Weights of a small transformer language model: width 160, LayerNorm before each block.
Each number is 128 + 24 x the weight over its row's rms, rounded and kept within 0 to 255. Layers, rows and columns count from 0. Numbers have three digits each. The size before them is the row's rms in percent of the matrix's.

# layer 7 attention output (transposed), 160x160, rms 0.114, rows 10-31, columns 0-79
086:146158127159122133148114171129118127131145145174166177127155130121133086140159102146130136155136118113134159164155151137088166115146112128126183141099099173119134126143141144112127162117106132102164139106167098167097087109156150097151153154
077:161058119131093161121153131149092136119132134114126141146138120115107157114121161122128132133152096129143165125107139131100151135168115137128150073112120153113102161172140148146111087097166153126117149167147104120131145146105125119091126095
091:159103144126116121130148111167133149122174114150148134178123178141136167142083121131102117123112107136140149190117118115122134080086135157158130115108104106098146149110134135109113046090098142144097118153131114130148098117150126099116121145
099:127136135137167138109102142122143150165120131182083139137109149091136124103125142145101122117083142095155173159105125121123161162174125133114144149118167114133153167089150141172122082147153109166100141129144144102091123144158134118130167139
093:140076119131119123137154125168127142169104122101127092148141063113093118168141088149143133098167129151148126162092150137142134135129107109124122131112125153108149125112128116103119154121166118135164122093130166128145130082099163164092093183
081:163117115118130120111145111139144112146147113124147158135157143104144157119130107117095095128095113120159137138156113081086129109113138118095121131108106111127159120139131091133141124166150135148151138157102181145058121107104094162116132135
091:069147140127121155116124115142131122101114122173134106150142130122138085130149142124127120129117140159125130088117126125133103112147105114163173107109135102176102164103096167117133188153136152159157144114106120125105102146127110164141139148
097:069161132164115125170122111101163153116074114158101136108118139150093119109157121134118139097134151129128152150133158149070115102124128128121128151134138103179126118144125113127104115124099136124131138127112147097104143135110182117101126120
083:080138142143140131081125071131168112120174098131165156092169129130131130107102117112191125176099109114106123115114103136131143081104086109135168103186139135095135164133134118117108135115167162155122157157150143169124116106154111084110136105
088:098127121131119197112152134138149158147164131118123153129125147118170094148121151148156096141138143132140108122152131092149127118148155127143129126126138166119152114144095133102159142152110152086135156151106082100129135100157146095127123145
088:100153149107157135136114141144117082099113122106059148117097106137154129105094119120142117080116093160170127142137142144099094112111148130098149105155131135151102148092149087135119159148099097151153173157104108130159157134137144148087118136
090:154119117086172142126113128158137148127118090135136132128138183136101148130111137121116125102080107146136139122104125140133145114078095082152128107100174155155144101124139103080156139091104135143110117149129123140103111109181129124143140141
087:097126123125144130151099128108121133106078118107119144128187122140136125104127144140126094118145136136132113136142135139112173140184136108147173156125104090074104113116141152136168137074136066116140115133097088118123139106163122138082145119
087:119122121129139073159084109164120149124153108122127194110139135173107109136080132108139151133095131163147100113139125134145138102145070114109156135121136144112104138129109128193074103073165116143148089134089116122123136150193122120113118124
090:157142093115121124126112113109101071123079157145131133150133148155128139143077134144059120119097138113124100110145097102196130133126139127130131122137125159141156151130133149138198126135103191156111177101124151106168116039123089139114139115
087:102164120126134142114122136135159103155146118174149102091135097132137154125164100132107128120150138156151114151134106102135133134156111158149097135116161097110131133175170085108100108124171119116172111156099142136116088134105123134118145117
090:076150109160103133123159117121091127084143112112117144124098125132140132136127137096170134152151136128173151095129145148148094093100161146151140140116136122166087084098104142128095120123161151104120092108105146139109137152132143121108117103
100:149119104132128099097177098123076129133139164141109132143141163134092144102132124135107098165116091115133112119138116097159143089067099112103103125127134117125142106078139129102092091136140101119096115114162117143152123147100152122132150075
096:211105095104158102140110109125124153131167100127114109147126104101120115109197122165110076176153104129118150138129100104118090112109118130090119144104093114095166120119134129083138148107091116158134166124138105130176114143141141103152135139
085:145105141124105106148161113127092122148169129114127162141135176129166107168118148126088128111122133113079150133164128127165128125151120141123160140102146135110127110130144095108104175147168116086072153127122130115131104130087092107107097112
085:131167147098118183150162126079154140135134100144122183094119077102143161142134174137167118132143143143140089135104121148134090159120117120163177182142134122103115178101156156130149113118129176112109131103114114135134153110122122162143119127
089:074132131149124147096127106157145108077126135104112087096107135151174135089141177160144117133132123144130146160093110133061102184120189135114125115085135133119138140090132161121114107104127170126157143152166090142171146160109127139127101112
# layer 7 attention value, 160x160, rms 0.146, rows 11-31, columns 0-79
083:119140154153151143153102170127154148121151125141128114099109113082127127120113151101138106162080119088140128134087120114148129109145095140117090125128130134153127117153083077129174114107151075096171151075128157140130161130130127166144189141
093:089103154129119178126123121071152158143143154096154127131141091172106114118147112097162122119111100127157114108132138168147131124117152093113098142085136097118116112195127120111123177128087129086139150074129122118104154115097112146147143116
096:134122121125161138127150130112101110115121081123141115131115074165180096100123101106162099110136110135046123141150100148135143109091146129130100129098165120107127130127150144132139123090092120160123147111142111138150089148143115133126107116
087:111133126102109157124103118062137129150160105159085152119091182138149134092104138154122129148120130135136143139114131107157112100109149121095152160172143068155114130126126113137141124155116116141160142139135127105139153107064103111125137095
083:102107125137122124104114112149096150122089100091173134131091090128121112086143117128170174114121085137116148108092152146135111101153135141129125134143144113113147110127095135125078121101101163117073097118159127123160119143147160135124148147
088:125083090117143116158125143158101100143101097103164134178102120102145172132142121114111149113139111072181096134125106101125156116143160066129060147143151155110141096140141140135171119149129093140108124137116159141151137134121137129121142107
108:138110120105092130142154147174068080149176139113125089064110164152128133140124138124127140110084144141109057129153097111160150104118146116114159080130173127084112130107134146093159155173135107119120114117143133143141124163136105126165101158
084:148083142082116146143145150122120163118117146119060103116084142124158151109141128114100120138119143117184168138141129129108113159155120152134144152113127109110146151138113119204160128148118120077145106127122158094078144088125112152154095157
084:125093107108174117150147114134116126132099101138080095123109088173134181131167103133140133130117121117085126117162098104120122091127171121092118103106167161115143105123106110120134155116117112166130105130113189098131101110134149177106114160
090:120177104102102120107138105128084143144165102148117105101125120121105158104140119135092132132147158088086142108174112122137156134142161130153157167113162112107180101109143180126127137138147129096115085104144110128135139111114148141141138120
093:154118160098083132122125138093144114132124131104122110092126131145170129112096140121112141199137138137108081125089114105103115184140112154113095142174167104095145174147099139178138119142133106086163120102149127128141131168148149151131131140
079:112135156105127131109154135100141105156163131177102104110113135103121161127096079074147176117112141133088125139124119159097104131084124146143111104152173129167135115119127113084144155155117146128099129161128129082096108146148155135149121147
095:162123144113137106148103167162128103131145122098145086118148169091158165138142116154129135105113181104109158111107126143154120157119125143124113122125088113155111149161136123148183140144139148079119121145148125121120157149136121158157122146
083:118062067173136134107089141138134140153154160149129170140158063120124100081158084132127154117126118116128150161145125156122144113081126110150124096121107149158119119126099110160080129119126112144124108148149079155109148181107126125132147104
088:156148154060115111125123154121116121115131123110113145117119132115151133123134175135156145153118172103125143099090129164162170090143132123128144093121145154138120142097097122159155148146126149131118156143162141090158109137153123147138105212
092:143139106120099103119125123136118114136124131133111139111133160121173166118176101129104111114101107115109089094098111123122151114122144149119108108099123114120121138141160108155172136181132109104155116113116117127153179130127097108163140121
103:126164116161086172145105151084158140100142117085156155142165138121120089162154122134182136154146097181147146150106138124104102141147150143153140135097118116147096141171119115110140113102115121150145176130087119161120132101131118095167128093
099:094104145140146159134145123102145142075101162113152145109140117097099094130114125115140167119131105167129126118132143108093117140149110141153107151100100161159120121147097082102108108134112139138083132118135148175085145091125121130137160095
083:132144121137168123123118156136125108081126136147133108131140098126111112104124128124234145126115129154177133101113129126105114130146142108123090119143132071170130126126133133135116125111092105180121156141116145146137119076131123112091143107
081:128103106088136103121103135152154128101146191133159094149123181106150073158155130154094134113133138118123130135121094120117169115134121116110126077132110103144111083152131105123099152105114122163071113124171105134122115113134126140137139162
095:141127100128119159149137120122116154163159148135101150162127099137139050147113130065113130130130115105109145137161105122164139116164148101101130130156112156128126103144167106160131154139136142145129100094102157155104124088079152091088144134
# layer 7 attention query, 160x160, rms 0.114, rows 32-50, columns 0-79
076:143150098171107120088153105135123150126146123112164148147130133134137157113085101174115128092145131112128129120143116148151169166113133131139095128099132152170127143134179086153119133114141141130085132158125066122140108116117144076121144137
082:125114118120186146134139114099141147122122145122129090117090117126115137126109121112149106090122112174116156123131141127107120153113091139139125142169110149087090145096125082113150153147139108145131096126110135138084139125091155125120126111
086:127162145146123154131107137114197128092101117164121123113145132139112139119139113147149134160154150106140154127113140082166119136163170170134132122118078136129162113105123133105109099175146148191092165114144117132128111157149117107149110142
084:093151176155148116091071118130123121096125136144193071130106134158138163138113141143125118140152156140105106132121139097135127131112158133151093097150069146105107151123115128139146105149131101099121172167143131141109135081114123136154116132
084:134124198152096133151144156107143160128097169099110127137142142132105116108080085146132134136151087107097150144136107104102135120101118111157141089172119143113135150146099124116103117102151113115148114150113139100095123107074118102093111139
081:117144157113085147152103122168148092152100127104165106178149099149125165150135135145059126116099120096094113100135075143124137152116111080130136123174156150116111115086134147158105126124163074137150160170127133121109112157151124131130122080
088:119153137112153160094142125171123121136046153140153152134134115151126138114147091129106123096144137141117145140176125159125130090081107114133145122154075158172113152105143141146137088114141144114149120089109097124157092143123112106128136130
080:112162142099136124136101055133125107138129159171148119127141132115103128157166106133086049121101150100145170145106104140110153146129114108140128105131139134116093144121166131094140102140084140142108135103132158134117137192144138118160085101
081:154091134163151126150092138175165133110126162155148157124100137130154104129157167103109146125135133098123132142092144141224149141126140125112122148124146165120141153141133099092151132133131139101128142130149131074089101137165120120122123116
085:065104134084128155109120107108140125129119171137101122113157137131157132141145133108140111152100117110112123127133095137162111158144130144103140122137118116116131129142179114128103098164161134121120153153119078118104119119157099156124104128
085:180125167149118109143127099142133164093137115150101157132113131137141126144153098133117091141126157159141156098130126129154124119179144146130133150075111140117132106152114117085111100106070140116148108156120119167163104121172145089150145152
086:167145143092130121123096086135139166091094149093152111157137153127119139173130052111106126093072166130128177138133130136163120109108116142155150168139139146111107116123134141117100113139122115098135128101119093130102110131156128111161118131
086:114122129122106097119101136111150144115139167121107114130101120102082139150150163087113152140155159155114131125127136120106116126130135167136097119083085099099170120130099129114095112135092121104120165104138128112167112131121113132114162165
090:154115134087144151182114097134132145132120089093142136139117110125097117098143131123116110118114158100113127088116114157110087139081084114091142141125110134115116101118119162160109070152182144114119109144093124120109127105143101104106116135
093:114132135075141148188127113126071089115107133110123083127126117104126157145136146163132091060118171139082106161116094131086122125096116129130171131162144128131113115084150124115115100112093122130103089149117096144114131135134139102149096124
095:155108141152147106158141105133146134160165164147114114179119143122067111125125153165114141161107159116132101167114139154116131120177151148118114107085116149164158166163112137163131133106075129141107127165149148111113126129159102122118106147
081:128107123103128133089122104097191103102165076167143108123212133107094132107120145148128157140166118132134122123133087140097119084109117113128103132096123114169163139166150102172140138106148140157110105114108128099143164144141122152147129129
092:136153124148130118106107116150128137156113126157180109119117120149166178112107142090135114142158119097155142118116125091126145128148146193141126181130118117171147156121126118099127127189153143129156133101164100130172132130155080157128140175
079:079122129096127137145146133120141104181083162069116127143164132130139105126144116157134143122122086113090096129118151119159111122096127144169169142158168130115075081170148115131123125083102147173129119119115123147144157148132152136150108134
# layer 7 attention key, 160x160, rms 0.116, rows 32-50, columns 0-79
076:158088120094098176068126122096109126102147136144125162132085133120166170104125104105099106085136121139110116112120121126152158208141127123105125144126097119168106131094116081127106118100134155116143127134123071123134129140146148097129113160
081:114131135145140090156122152101181134127119168124108151130130126158112112137139104125138088118125146136158198142134157115149147133141089160144102131130109151106152164126125130129136125163146111138094101109142121132136145108146143185101137109
085:107146151144133126131162121125134121198131103114087160090144077126137142109141156128081108119116120134149123157180115104163121174122127126149120158157109115155136114144115137144132141126155162157068127125124132102137157168167144162162121125
086:117122152117131088139097117121138123109096166163120120166142114123143143114109153122136097154164155138144105164108103099117133135117140145146150102140089122113181164126113127150101136193142173131146112115125183158116146124080145116127131140
084:105135123145137136175148099091137148146099146090125122148146130107126092140138171139138128147149132146124138181145146123106163171120120117103164079166117127143114148132108079131112109138125096153078156118103151138117143141115086103101097078
084:088140140080109175161131104114120116136108154124146139138107149141127112128087104117116139117089140142095145093138156126101134136161105102165141117143067078132102184087150146149106132123103125123134183127118199121139159118097105152113143110
086:103135126130144142094111112122152103163130116138108102131139176116179136101161138081076113085144117119135139155166100088163131121132127136100167129134135136160103148129137150157153177127097134122142145098155123154133079173098108125112071128
085:139110098097142100125132095150171126110140127125114110144116164115174175128157082138118107159135135169144118156111136114075152164194170145133140147101153093110144126107109181101135125099101123133123137132113161155130165142117111121136174103
084:142130138109145112139115139184068094139157105149122144110071164137103142124117123126140129136124142128100118119155140132102148133161111068121083160088108109124141118144174115080136146100116114106094134138139103117115151147119148143150078111
084:151137138138099150086106156137132148172124126146137143137165118158154131149106131147071127112100168159100121099116088094133110120121116091157130152109110092165116082127107129092126125133186127112168166154098141084106128142090132098105112104
100:135151111143094150107216137136128117169109132115099138109105062142119154114164124126143144146129118128084117122125097078130134098141133166138168150139144111165112137152170121156164124110148118172119129150132114153172116151160155107182124123
086:114113112112111157166154085071143096153167144144131118115160132113156112144116113136149144147120121133126095104179088095089132144131144172136175178131088115120133142085186135153138118135104108114097141073139102145108162126117122134121127116
091:140137113102124128121107094154097145092136128111126105160126105100104137115181158140116076095126105137154108105062125133149128133059101114128147114141119133160108127135132081126116127098174119092097130162123138109131127125115135098135128135
080:145139188145161101135100166115149133114150121126128130110173104134134113141116133107119153130133139134163088132129118090142113163121116111107107137113131176137156128144122175150134127131134125114091143131124160115080157130111097127051100111
095:134099107129154114137142109116160113102130127132153116098176144119157128142144103090177116140122090148106065181112164136063133112143146117104189116151106113141128116123108118163117162122114138103125142135110154131111125115131099139086159128
094:155138122125123116105154090188106110117128099139093120159098144079081108151198095117110125127144143110134108161157146107095139117100092126130143133133128148158120146115118088119122098140124117157095087151135123099126162151095081116144129106
084:121103099117130103094107103138123111139098111147135167117132119138129181139126111175121104119135139115144104139117135122130104091127092157086144134141119121133147100149081158138177178153159139087151123124092150110125114128116124122140131141
090:130160138132137124158096128120134133135151139171112145142128157118163164115125140166150109123176120170164099133149108122151083153106154079156131079113088137152135095128124135113127131125158098100135118116149093118138168122139152123147103119
083:099150117135134157103128100119101094103087144108153116112126134104163162152148107070178177110145138140148107115133132113100102123125154141138126136148124119116107133134119128144122118095126144165092116129153124137137140096118105159146106105